config.yaml
num_hidden_layers: 9
norm_place: "pre"
norm_eps: 1e-05
qk_norm: false
init_std_up: 0.0625
optimizer: "muon_variant"
learning_rate: 0.0087
beta1: 0.95
lr_head: 0.0101
decay_fraction: 1.0
final_lr_fraction: 0.0
batch_tokens: 16384
train_tokens: 132900000
Each number is 128 + 24 x the weight over its row's rms, rounded and kept within 0 to 255. Layers, rows and columns count from 0. The size above them is the row's rms in percent of the matrix's.

# layer 4 MLP down (transposed), 256x64, rms 0.129, rows 142-166, columns 0-63
size [103  85  97  80 101  84 105 105 112 104 110 114  95 111  86 111  94 104 124 101 104  70 124  97  72]
[[ 89 137 143 154 125 138  95 103 121 120 121 134 144 104 157 145 151  44  95 157 135 135 124 159 160 125 117 118 145 142 168 130 126 133 140 135 135 157 127 116 181  87 123 138 123 135 162 108  99 107 111 135 143 172 139 103 112 143 130 119  77 114 107 151]
 [111 108 130 139  84 101 110 124 124 138 113 144 128 139 113 133 116 163 122 117 125 124  48  90 144 179 118 156 159 108 100 109 131 100 115 144 146 127 161 172 112  94  88 100 130 141 121 162 144 128 127 127 122 153 142 113 149 152 148 155 135 107 177 145]
 [139  96 162 145 134  91 117 152  75 108 116 116 146 116 102 129 149 141  84 106 119 158 104 116 145 148 116 116 149 134 127 120 138 102 113  90 158 154  94 105 105 162 114  98 161 128 158 160 195 113 131 116 138 150 104 156 134 118 114 133 143 130 176 137]
 [122 108 123 142 105 134  93 125 131  69 110 120 125 148  94 111  74 119 102 149 120 106 149 143 124 178  92 129 108 123 161 151 161 111 110 102 147 139 175 141 149 147  98 132  91 175 134 157 171 116 144 156 133  91 117 140 124 151 125 109 135 118 109 126]
 [113 117 131 114 145 150  98 165 125 122 100 158 107 145 120 164 103 134 132 124 158 136 124 127 134 130 175 153 153 146  71 160 116 126 171 146  76 105 113 135 111 130  80 136 127 127 147 128 111 143  92 129 186 116  87 109 163 100 105 124 110 125 126 156]
 [128  88 107 107 137 108 119 111 128 142  78  99 152 154 129 137 114 108  85 114 111 163 142 131 172 157 108 159 138 127 132 146 183  86 118 108 152 101 161  87 124 124 159 113 156 136 114 136 127 145 119 109 142 175 153 145 131 134 157 168 124 118  96 108]
 [127 107 115 119  97 155 151 140 149 120 130 146 147 131 116 155 153 115 119 134  98 136 109 130 143 169 146 130 136 100 123  70 126 150 104 113 129 111 147  82 131 123 100 126 131 109 148 129  88 190 163  97 161 109 137 128 147 127 126  88 130  72 133 183]
 [108 176 129 104 135 144 144  99 157  97 133 135 108  86 135 134 152 121 139  87 149 112 116 122 120 147 157 148 117 118 127 138  84 129 143 103 132 157  82 182 135 113 110 138 148  84 111 170 122 175 123 130 107 138 145  96 126  93 122 179 117 141 115 108]
 [141  71 151 108 121 148 112 129 110 137 112 136 156 117 179 130 116 110 171 137 128 101 133 132  80 108  89 162 151 119 152  98 142 132 145 149 113 144 139 132 188 112 138 138 128 147  90 108  73 128 124 171 115 130 132 158 151 122 121 130 131 156  92 106]
 [111 104 165 104 162 126  99 147 112 162 140 162 137 113 159 120 151 129 123 138 117  97 139 142  58 128 123 146 122 129 133 128 131 178 159 135 130 118 139 116 154 159 126 139 106 104  89 126 114 136 186 113  96 138 103  92 112 190 129 114 101 133 125 128]
 [167 113 119 153 105 158 116 147 101 103 139 138 160 113 181 129 137 141  80 104 152 123 127 106 126  86 132  79 135 110 103 106 128 146 145 153 121 127 126 133 126 165 158 116 136 130 161 126 109 134 100 143 137 102 138 107 112 147  98 142 104 105 167 200]
 [ 64  96 133  74 102 137 123 140 139 133  82 135 120 130 131 123 133 181 156 138 164 136 162 134 139  84 136 132 155 145 112 143 158 125 141 109 101 124 129 153  98 152  85 170 123 146  66 140 119 134 140 108 125 132 134 112 144 138 123 119 149 149  97 126]
 [127 156 105 111 142 100  97  95 101 154 133 107 190 107 169 111 135 139 129  86 128 120  95 152  98 137 151 122 138 108 149 151 122 142 147 139 119 146 102 163 150 118  86 111 145 150 153  94 118 174 120 109 113 144 154  99 145 135 100 126 153 117 142  77]
 [108  95 105 123  78 163 145 126 123  93 177 112 102 166 145  93 104 170 105 151  83 159 141 102 182 153 131 125 146  95 139 155 109 128 111 108  90 131 135 112 140 148 165 140 126 122 141 107 120 155 118 148 157 140 131 135 137 142 100 123 133 131 135  92]
 [139 141  78 106 103 123  74 167 123 133 139 114 144  90 147 122 137 110 122 146 116 150 126 146 105 156 135 128 163 134 123 158  67 170 121 107 147  96  94 120 131 115 152  96 178 124 155 126 110 120 114 157 120 132 132 110 127 131 139 142  99 116 132 192]
 [156 155 127 149 140 142 133  81 149 185  99 103 126 185 110  76 138  91 117 141 138  94 104 140 117 154 127 106 124  88 124 120 102  81 121 157 144 140 106 148 121 106 125 146 112 133 132  93 144 149 116 160 154 141 117 166 127 156 114 140 127 115 143 159]
 [139 131  89 151 127 138  99  79 112 149 127 148 117 152 132  72 143 132 135 114 135 142  87 163 155 158 148 103 150 116 119 123 139  88  77 125 135  93 104 177 140 118 117 113 137 156 107 144 159 117 148 113 124 141 135 107 126 105 126 131 128 198 145 151]
 [118  93 138  58 125 138  99 105 148 115 119  88 142 128 113 129 131 134 101 117 123 138 157 141 100 130 150 144 156 116 122 135 113 128 162  83  95 122 120 129 148 121 103 134 180 190 124 118 147 124 123  88 130 139 122 129 132 185 132 157 144  84 149 107]
 [128 136 132 142  65 135 123 108 117 131 182 145 127 122 134 140  95 120 145 148 128  86 137 153 126 164  98 106 116 119 104 145  97 112 122 164 141 116 119 148 135  97 201 108 105 111 138 156  98 122 131 137 123 163 189 111 143 105 120 150  96 132 130 137]
 [127 111 124 117 137  94 109 184 146 105 120 164 110 131  83 158  81 113  94 164 166 169 153 172 127 158  99 138 128 142  92 100 132 114 102 114 133  98 130 125 107 128 104 155 109 129 114 123 146 131 125 111 172 134 161 110 119 132 124 120 123 124 162 173]
 [127 131  77 131 135 155 121 115 138 106 162 175  74 125  95 131  97 122 147 159 110 102 169 146 108 143 134 150 162 155 138 111 131  85 120  97  90 133 145 137  97 108 108  95 111 134 144 135 149 165 157 115 152 107 113 134 116 141 124 147 107 145 175 150]
 [127 115 154  97 161 121 130 127 160 159 128 101  67 159 162 132 126  99 133  96 154 133 150  94 110 133 124 114 102 129 115 146 171 125 108 149 141 151 128 113  93 117 104 142  85 143 130 143 129 148 195  93 128 132 164 125 144 155 114 134 101 118 157  95]
 [160 143 135 135 110  91 141 109 151 139 123 132 115 121  73 144 146 165 109 158  98 134 118 101 120 109 103 153 135 167 140 128 136  89 138 121 102  81 119 135 121  97 141 124 125 126 122 185 153 108 183 152  96 143 117 124 139  81 124 136  93 155 127 165]
 [128 158 112 157 111  94  79 102 106 108 144 125 136 115 118 174 176 113 153 104 120 123 158 130 144 133 163 146 117 148 103 139 140 141 146 112 100 155  93 113 105 147 155 151 135 117 112 161 118 197 127 126  99 118 151 117 111 120 111 135 162  95  84 138]
 [119 124 143 134 164  92  91 145 143 111 113 162 126 192 134 131 139 140 113 144 121 142 153 182 152 147 111  89 156 142 140 138 156 120  95 135  81 113 144 136 135 136  91 108  99 144 132 135 119 112  95 135  77 102 120 161 131 127  82 100 158 138 128 127]]
# layer 4 MLP up, 256x64, rms 0.287, rows 143-166, columns 0-63
size [ 87 109  84 100  88  96 106 104  98 117 119 109 105  85 103  92 104 112  90 100  76 124  90  67]
[[141 141 128 133 118  98 139 143 119  97 163  99 118  83 108 162 111 157 175 135 125 153 127 168 147 137  96 132 140 110 120 111 142 116 120 119 142 129 132 132 112 147 100 139 114 170 127 137 134 147 160 113 111 132 108 105 135  39 184 114 102 118  95 146]
 [121 118 131 112 133 113 132 127 188 134 132  84  77 128 172 115 161 112 127 136 107 109  99 100 133 116 105  93 158 116 168 111 158 124 155 165 116 136 157  84 109 159 134 113 148  93 137 131 115 122 120 132 157 144 126 126 101 107 157 113 148  97 162 171]
 [151 148 128 125 151 121 169 145 114 174 108 138  90 148 136 119 156  92 130 130 118 155 154 142 156 116  97 156 125 135 164  93  86 135 122 120 132 120 156 101 166 123 126 113 102  63  96 148 105 141 120  99 105 137 131 142 165 105  86 132 109 115 161 115]
 [102 157 144 108 126 167 161 135 129 105 110 150  87 117 132 134 138 166 134 131 138 109 106 163 145 119 165 145  98 139 109 124 184  84 105 167  81 146  95 138 112 137 118  98 134 141 108 110 108 174 121 117 141 140 103 140 168  98 114 121 156 101 117 149]
 [133 147 180 119 111  96 129 104 148 114 142 141 110  90 150 130 140 169 134 114 118 146 151 118 178 160 119 171 129  72 128 104 120 135 106 142 148 140 158 140 166  96 168 131 107  70 124 103  86 129 142 140 144 105 112 126 129 119  91 110 136 110 122 118]
 [ 80 128  93 153 153 146 131 111 107 114 119 136 105  94 117 140 161 155 136  82 116 182 132 113 124 113 113  90 130 150 139 163 122 100 149  78 156 128 125 159 144 132 157 117 155 131 106 109 112 157 102 125  83 131 124 153 113  95 115 145 174 131 131 157]
 [ 95 148 148 127 110 106 109 163 120 122 131 123 122 140 121 113 140 132 153 142 121  80  76 141 178 170 107 100 129 152 145 128 121  86 171 107 141 135 104 101 108 138 179 138 132 139  82 139 134 142 129  76 113 122 148 128 160 122  88 136 164 129 141 146]
 [113 129 125 181 139 160 172 110 158 169 181 131  78 119 143 139  99 102 136 139 155 135 134 113 132 148 151 116 130 128 118 170 165 110 116 124 135 144 113 125 115 156 109 124  98 140  82 110 129 125 112 104  71 106 148 107 121 158 108 128 148 112 156  94]
 [ 97 172 122 145 117 136 114 125 110 100 121 151  78 102 202 155 110 108 124  99 122 118 126 135 118 116 177 164 116 132 145 115 133 143 147 124 154 158 110  99 134  87  82 147 151 141 160  68 129 139 125 153 126 143 134 132 130 126 136 124 108 120 111 162]
 [160 146 154 122 152 156 161 104 172 146 143 103 132 135 104  98  96 110 161 143 123 113 129 122 144 118 127 173 155 103 155 130 151 192 105 147 134 101 136 140 107 126  97 135  92  99 103 135 131 132 107 122  86 139  95 105 139 146 151 109 145 136 112  74]
 [129 127  74 157 150  82 127  98 147 149 119 132 142 140  86 136 138 132 137 174 176 112 119 130 125  89 129 134 107 132 122 138 171 110  96 140  88 110 138  93 122 131  88  97 139 126 169 147 132 170 118 108 145  99 129 121 127 142 117 132 179 108 158 150]
 [115 144 157 139 140 141 130  97 154 165 141 127 122 127  85 114 187 126 115 165 139 120 126  82 153 142 125 131 140 103 115 132 154 174 150 148 116 111 160 138 129 126  92 140  95  88 113  73 133  74 106 148 121 106  91 143 147 153 137 111 108 120 147 128]
 [173 132 115 153 159 105 121 103 116 136 101 133 118  98 101 123 136  75 123 120 145 102 156 132  87  80 119 124 120 164 153 105 151 125 125 114 163 122  97 158 124 165 121 139 122 168 168 141 113 136  83 119 112 164 144 111 122  90 141 116 147 152 168 138]
 [112 168 160 124 122  95 118 113 130 119 119 149 138 115 147 145 116 103  99 145 142  96 132 105 105 148 169 150 119 149 145  88  84 135 150  96 130 156 150  92 115 137 111 177 141  98 107 170 115 106 125  95 105 121 148 129  93 171 170 130 139 132 166 150]
 [149 102 131 107 148 144  90 119 100  59 150 130 104  98 109 131 126 169 117 157 116 106 157 112  95 127 145 121 139 126 132 127 139 149 174 151  93 125 112  86 136 168 117 110 145  96 182 131 110 100 146 118 163 142 131 136 121 131 134 154 135 120 154  84]
 [136 154 132 161 172 135 145 150 144  76 176 146 155 117 108 142 105 108 130 147 147  90 114  84 128 143 100 127 105 101 128 167 147 126 123 155 130 137 145 113 141  90 130 141 182  83 101 102 123 108 146 105 121 112 161 155 115 139 120 136  99 122  87 125]
 [130 117 149 118 106 111 151 121 125 147 140 165  59 110 185 161 129  91 118 128  96 103 106 144 164 130 128 158 161 131 121 130 150  92  97 143  97 145 160 133 135 130 112 129 117 141 110 165 102 143 134 110 110 151 116  87 130 106  96 169 134 162 115 147]
 [135 167 145 108 134 134 121  85  84  71 129 114  96 121 104 175  91 173 124 127 143  89 130 117 139 144 136 107  92 109 122 148 105 101 132 150 130 146  95 152 117 119 109 144 154 108 151 132 131 146 146 105 168 146 161 156 116 113 164 117 140 124 134 173]
 [171 116 145 181 153 153 151 102 190 100 163 128 132 119 174 130 152  91  93 140 160 126  94  99 117  98 145 125 124 117 118 136 108 132  96 143 137 177 145 114 105  95 132 159 140 128 151 126  89 116 121 134 125 118 111 127 101 118  95 135 101 141 116 146]
 [148 179 156 167 105 118 133 102 100 149  99 114 105 113  95  76 132 114 135 156 135  86 104 142 127 115 144 130  96 135 135 148 101 133 174 145 151  96  81 130 105  93 143 131 131 121 128 125 133 123 144 146 124 120 104 146 175 117 124 126 136 128 196 145]
 [126 117 137 104 123 146 117 115 104  75 108 103 145 138 164 135 140 138 177 195 123 115 147 122 123 117 120 143 134 161 131 122  87 144 109 138 176 104 152 130 131 114 111 170 125  99 133 116  91 149 126  91 100 137 145 125 144  84 122 134 171 153 110  89]
 [114 126 107  96 104 116 145 124 175 103 147 149 113 122 117  93 129 109 141 109 128 159 163 168 168 151 158 121 107 117 139 107 174 170  98 103 124 136 152 155 137 136 103  96 127  86 173 111 149 143 116 134 111  91  98 130 132 122 161 107 150 128 134  85]
 [ 77 133 144 120 110 115 142 120  95 121 119 169 131 127 145 150 137 140  81 154 164 197 130  92 123 145 110 143 136 141 105 124 132 161 108  84  90 127 111 149  76 122 131 121 117 110 154 140 130 129 149 134 127 136 157 126 126 119 104 186 163 104 114 109]
 [157 109 132 114 122 123 132 150  98 153 129 146 120 127 100 108 156 108 134  93 135 154 128  83 121 106 109 170 147  99 143 110 111 160  95 120 118 149 120 163 119 147  96 170 113 106 145 133 112 168 142 116 150 115 163 110 143  88 144 147 193 119  84 152]]